Part of a small language model's weights: RMSNorm before each block.
Each number is 500 + 40 x the weight over its row's rms, rounded and kept within 0 to 999. Layers, rows and columns count from 0. Numbers have three digits each. The size before them is the row's rms in percent of the matrix's.

# v: layer 5 attention value, 96x96, rms 0.168, rows 36-87, columns 32-63
# o: layer 5 attention output (transposed), 96x96, rms 0.158, rows 36-87, columns 32-63
# q: layer 5 attention query, 96x96, rms 0.151, rows 64-95, columns 32-63
# k: layer 5 attention key, 96x96, rms 0.158, rows 64-95, columns 32-63
v36 097:441524451504466516543528544432501518529443489496477469503481451482528469512466500519554540505570
o36 088:531512495499470468467639535496499485470549490546498538506523525497435471446552418480457465493481
v37 105:534509487514543474522521477508431533484456533505501523584511467476517495536445590496556576517500
o37 094:457491512544470541462410521481472527558512506465430543486531558558485450552521534522468543461449
v38 097:499496539575516510501488486534526499570535561430528463533559540551412480503505569487552544476532
o38 095:549483464426525488475445505517453501448426484477452573509555505479596525473511495515460487515545
v39 096:528506527430514474547519448429608431483491545526448557546470470500532519525563504443491565471497
o39 099:498503522532566508424523462470512540535526469501515442441451531550488496435551475574559410510512
v40 101:507535504473594504500499546504515559451463497547508491509452456481430452457529540514561519470450
o40 102:430548502607556430561486557523504491563489507541504433472522503446525476522471461439498473483490
v41 094:513475425513541509459523573496491494467503435586515530521455488606499535503482468402528529493541
o41 091:506501508569467584494556492489524491550500534499510512467483500467500430454465496525529477525472
v42 094:515479427584451480557522494491472495429535543573451452578466531534505530480500559472521542478477
o42 085:460489495411537535463441485464471512551513428472486539489570505515547459516487435484540493620488
v43 097:444526549523457494474516496455576605495523480538484461557442521484458493493490525504551406444467
o43 094:513427517488535513537594570508432463511477433464533455449562533494441463453548541467534511610482
v44 102:454483473526556537495501554489429469479536516426477489520552483466515500522464481509453449478545
o44 091:488464466419454493456464441443520437546499544538452513450457532525443471564534538515544563538432
v45 094:483536448521521532526497496588536525495450561529489575454460547520482458435507440543505565480592
o45 094:490477493484522452438508530456487478534545509456528440508522489510453537498376484474480485453459
v46 096:500501521505557566522476443557546475456506560494533468541498457504446576464501476489513488458451
o46 095:464527427526568481476514517478448493543503452447526556521511522518478519539465551475556492517531
v47 101:502542524502471562484479549578442425454492454572513456449529488447462461504446538438479496482455
o47 094:492546464497448419516542484447532547510503451504513495514489506452558490517514515495518547487437
v48 085:564534488520481503417532522510577524497472489568449557460465478487508496480480463501489491549494
o48 085:525446486491486506464471509512465421485489488510535455488469481534455438471551540547521457486501
v49 089:491517523580529502527498482462537481577494513554488519488495530492536501484442498428534404521439
o49 084:504518521496451536549547527522514498449490519513455424484516437492548564563590479599566465469568
v50 091:511565527492437474493518458610508505480475464453537525502550482477534480520548536453554493544482
o50 088:511458543515539486496521497468509497565460523544507530508477485515471487530543421557462499439513
v51 110:488468483459503490506512532477463547476490495397497468552507505489509530582492498468534502540515
o51 103:444567513535534501575501429456523533498500495554555466463487532481503574434404548452425462540499
v52 100:541515532523469537487525436473504471424442513451533508549507527528526495481516504452453438580533
o52 103:484522553498532497503441515551522490513506457547417539497454470535514538397515537525506528499446
v53 082:494420465417492486548519538569601504503562507481506468508563493436419496513499560446453483477469
o53 086:513456508542573556518554468505511514513436576431527486540424509511499543425451431500553470476485
v54 083:477488543419484489476491492585524465551526514499531568457543481486430459438451510545547510510556
o54 088:503465521544506506513585593519448437495481561472451499543477533491512512481509516504514503406512
v55 091:527484506550513561471495508498465483478461508421426494484558562590454545548504546519595466464525
o55 087:499521516432508444492590452496456477486495498551538512575559473436476458507499506442505522468460
v56 094:443538471516559497472497495454503514545515470529537505449502534473435460559547497499515525425495
o56 098:521534492434478482480416515510561492472453531487456426533480515494474474456436532518526554553439
v57 101:504486512507540494465494554566554507486533528570493516502548494498590560465528534511463617516519
o57 094:493540436545476537446495483521491525471525524412442493503442499528505532555540430465548453456479
v58 104:511493561447515533446533542502455553415454482469509508501539487490510466503494494488520548467464
o58 094:577486505513473461505490414446448469556515550485540496477432494521467436472511558484443512470506
v59 102:539495528438603510558518466469450464474469502414534518524531557536480512534530495423518477499499
o59 099:503508469559452498562464463463472498511567495541506522424470462493542531469439474550532460514482
v60 095:508543442455514486410507502490471554478542512506472485393505518473534557452563456495483440441501
o60 096:552498588521485434462369489398526472495452502490534482532505548494462516507509534469528508489568
v61 087:456544508551468451539486498520497503514517492517509482542494485472558495524429537558501414469510
o61 087:486479490506490505527570496461520528503547460519525504504489508465458515460410463565484577574505
v62 095:518448483573472464480503492483486560526602575466528478485482468514526477473496518426510592470458
o62 097:450440460505489574479422434469531483473416465535493539493533508424476492460539522606519444495483
v63 091:494454447503493476494512526515483480510565500528490508518504471495442510524530586427441370511540
o63 078:444522495416476531525504487515523451478406515506512468475500547533523478485390472467641519537464
q64 109:444546506445500511466534434547548501456518458482534510498494437592441576424477541476508534553489
k64 108:461535470479568537506651430519538524515505495491553492478460483622501552490406542494469507560495
q65 076:563486486557510463539463488438467530524496528512538545499481501490559467521420445453567460449444
k65 083:501477496562493514503420491460481492496479453491477511504585481435551491469484469480513489412470
q66 083:498546512492514466493507518549533486531492491551521437465500466513457552502484525544505536540482
k66 076:462525401413494586471540419547515447486547441533537592522450515559465513453478477468531517514460
q67 067:443544494427521539463453426471463458438568497491486534509502471544469619487517523542424517458569
k67 066:481504547528503450519541529457503590522539462469529397476496435556494531496513520533520493610474
q68 078:517517509479497524516432555459452506445519508528497425510495492477491510480521496492435489464518
k68 071:549473496581514447455419589477439442550492492499550581498524525449500469502548455494522501460465
q69 086:464513462455441481529516514582491503484601485526497517539486487517506496491450489517436473442559
k69 080:494466488493540433409514552511535540542454486463504472465464510462457519506499577481542425471542
q70 074:549539556525510425561491426509484456507482417512545494518422569496569536482477469444441521534542
k70 080:453552499476565495523518456528514547554518458495532456530521527503488446447482484577452527546497
q71 079:545513557486491504464465496531498440544490480413539537458530585503523514519539560502482479481535
k71 089:566451523517453461479454517483496487512481471513445470620526463451532505482455466494523488476420
q72 092:464506534553541527489531484539544429556470460474467527548471531516470488453503588500503480530547
k72 068:497489432479532490477486515493496514463540467511546511505495536544492457496412440566544556546461
q73 094:488511545475515499533470528538476513599539486507500407424481530552503470474451526534439573554483
k73 126:571497511497494411517415503491502477491529486559459527526519469406469435517527513517536559412526
q74 103:483513467469559511478523526522499540562507446457491431444467539549489569537405559517471504472469
k74 069:502493628542508492466485438509503524485533483477511450516505494526480477530592472549536501503497
q75 105:481507530524495490441491430486428476448519420404496526528514495499601445573525497491456518508491
k75 081:464588524454458469463507476523556539434501480473487517447469520568476529517440563535439519517492
q76 088:495515524527528500542531510496464441488460471558462572501423542505488482530434396484529484480529
k76 079:466493442446591443508481499501547371478522491574509393464541526592435524502482508543540543505478
q77 082:503482588484509483551451576411483527522533530422526528529449546488564478534443544516516526419554
k77 090:444516570502552500514548524578556484451497454546467473487484460533498589515455555629508491598506
q78 110:505533491491495515475545465560420467473544434498539587520490508515524518437535564450418497540486
k78 088:521519514478449466521382524476447442511481490514500551500563541426541470480531509520450507495480
q79 099:541555511448528515488535533517475481445523483406544441456520515548514573504436514437539525399486
k79 085:503495522502532503504470531501497535445532533473440473553454508410511482475508482560480472461507
q80 063:536480479552492528557492548424461438558450531514491490538487549466561465554497438547496451399529
k80 091:477571449501558572467620478466510475514510451506541450468488492601482555526410547517455494544515
q81 065:462442545490455538528487479540570487519482479546519460529477497607468571391538532517496469523428
k81 074:498507479518535502458452591492501485501550490514551457436436526554461409516604547533521464582515
q82 056:444534491519442564464561425493421442482527446461531517457490448502482569427427519544442509486494
k82 072:440457414461479530462587509534530473498537493474474483456422473582478500507461485496497495489472
q83 070:495509560513572444456523455464524516438497473517439423457478476543477527492419501471501430555505
k83 078:520526524457519482446558508502512495515475452508519494463440539620457535479511587447464512580550
q84 080:475584575449596534567481511475525455477478519549516473430546513496503536485445511607512489521506
k84 077:465501496520528602437484477453613513572513553512530526504584491553517565461480481569455557518528
q85 090:507528502497531494505495534517447494514475488491525505435516525488530496559440521498548572436451
k85 082:545493520522480464465485531525486502501470495508470494503578542507504496480470514497529494546477
q86 074:538555501458456536517591526493517587479485466499530518558473413488425497543475520492559513524486
k86 062:462498474492551518537564417478546504512458546474520459582553509479533540466559498562494514532484
q87 087:513516556553459462558442524522486484502442529461522517529479557445451435527469506507482472478529
k87 077:581506516523555530501482565518500448515512472483539459497500517570484498567516433484460536508444
q88 095:484487492503498443516493493465529557474525574525523472585521530486467529490529489478472460486497
k88 096:545435460509452463528451508553506507533501499549442526506552437418506480525537442459476491453504
q89 086:535478535499528446514469547487505440561472525513400551509469529423526501531583476497495511410485
k89 065:521521475486506535485456469469440502482507449519514514550508513472519438535586521504490481434528
q90 087:437539488553534531497520400432545476413533468484549481488473522550518571527423527574575424484528
k90 116:537452531516453485517396584504498516476501508470466517536531479431535459457564391486522482433517
q91 101:508472565529429430505479466469529595574530575582449475472527593517503457451460477508509485511529
k91 087:467500425472526517516592432544535517522553470531487525530531465522471482478484581504480535532517
q92 107:522456480503542554490466498437515471611494505523487514519550540519507451526577425545483461520497
k92 093:482549484448500518486581464503542482550527500503516493543450418603510490457497481457483548574559
q93 090:466507494507490510560494486484486528515498528518473561447511596540509458539593485471527465486504
k93 085:532517463540497512497539469463567448528503473472494535488541491542512504404559482510531532478433
q94 094:486497512526502506492503400496504549484489511502518506428462531494484508483422465489513498523584
k94 078:492488514505467494495463539458433451590460456472470494488539563504497488486472562484495497455519
q95 088:486486492503525496522494479519466485468497496477535460523496499572468496488537464546519375487485
k95 083:493469507512465498495502521489568427470539528509490461540413517579467480457503467531534416507572
v64 092:495534476502491540436506486491493519502562526504479457530548499462474500554498467499554510548439
o64 106:457484574526480482496412452451533555589511516545444492468479547503489422481478451501522537496538
v65 105:476479485502563504534485467543485547478516517489462488457527402576405452516501568487501537448558
o65 117:525476584538506510444446512547455376469492459406514513490501504521433511572399529476526554464496
v66 096:596495485520489468507479488438483499519512495449519470507518480484441500453456413468461428531541
o66 107:457466474545514445508480550548487462551517494447523473455492558465522475551467499548440530519483
v67 103:460519527498494524491542486551401468467501501474437473544516532494472492436472480510495480515506
o67 112:415526559527467511465497545506509405482528485517524438512483507503476423524464456490471436524514
v68 101:455513510497521553502460546440549500499468475506523471478492469481472470503491525522489542503553
o68 111:536507482449521496526525487491532532587483460491515504507501476485465586515472524582541551535542
v69 108:508462415462510499451501489480451528513566479453535492454523524441487508522484496470510531465446
o69 115:607472505514522526533515519499500574483496511539427460424446591510562507509389478505594492487453
v70 093:529428469496448531596503456530462559509577458487503524501538530542502486509495448532516515534546
o70 100:487480528558540549471529540495487537441541494437531512434509505489483506554488552447496538498498
v71 106:482487522527433475493500479493548462464530514493537538492470493596492478506515504527416493536477
o71 110:531468527484487481492562501484552543442462536566513484453498464498475480516502535440518512524476
v72 106:451557461577467534485473562511516505466419478568535532482433444481550467492459549539424502506505
o72 114:536543526469477471564567516512464566500497503434525454558526458473468490543461551560449540514550
v73 097:486490466437504472556520439441517436503452423550508537396540509542543492532494514519446536457509
o73 102:584552502490515502492528519501546475469448469537553546421537480525530488528557519522558549487378
v74 077:492486453478482452538467523503469468426508473546487447531466535606482504482483505495512470507554
o74 082:486477526524526532571514509514532499524449522507531547565594487454487467545629564524474508477540
v75 105:474444531475559533539531469476504491519430481483470488408541511541519550501477534494466512425475
o75 114:529483511491492538466575470560481348427473467501477580481516471501537588471557528507547474490496
v76 099:487587508559488516409495505487569454495452421518449473529547461490525488466507520488529470521549
o76 109:420513471515477469498561514533518567600465542546474476569541501489450407451602447498452475553521
v77 098:501483520486548472445507443463506529601514507438511523446500451474517532524518545402515507486507
o77 103:549516448546496506493492474533449443560528479498486526492494570502590565417446530465479493497507
v78 110:520497491532543463545498485471504445554475487527576472540567518522571529481438524512460496478485
o78 120:558547462504525518578459510478515484481564492506524484485485524513549564516472477556505473487426
v79 119:461543597523485521486527464461482519578506554510482531591505495508515457477488457511469558479492
o79 127:521506542489472494459509483459475492494563496554510506537437407509524562465427446485457503529480
v80 120:492515481497545519523504482483534493448518468570491501451535535414476501546563471507502609477508
o80 135:512510472461498536506543456463476506454480498407497576467466529517572523476564511489519539478489
v81 071:488484528410482483497509490580432559480517448519501514519481532525481461520518516498502547462474
o81 073:533560557496553542498527535478495511302529574473530466473540483535519486516510510450452429465514
v82 094:496492536489536454472517486576525556495592473482532477492502489504504497495526495491473542462468
o82 097:558447589516508461528496561480514474445490520497468509491511497505478425485407410484484547519512
v83 124:539486482470520481489519494503407464518522470551446425525579526500548474462518562499484447497534
o83 132:456466519535529487457452506549521466578506452536571524515510525514498447511518439579528522520520
v84 113:477532495549515486407485529493524450448510453459496477479525568503536503530496485515498497477429
o84 121:549469498469448465543407552470520522426430535505399441464456556517473484552471514533555505497460
v85 110:451489543496599533444467430540523516484520504525483460524531552469516532499497548514491492442484
o85 122:476527478456476543531459426443558513472507514505424521569514512498488520425654469517503465529559
v86 113:482467444470539508480511494532474492424533547572545515505505541503514420481465541534510521500571
o86 119:498522499504499574496529505479432534452502514412568489568538506506509444508516486565494495476536
v87 107:511522556547499582471512470507484533491546557458492479425458388480454497494516453427515508501525
o87 116:523460504538420495471560501531458467483531481516467488516473455526474477495337446458489482530565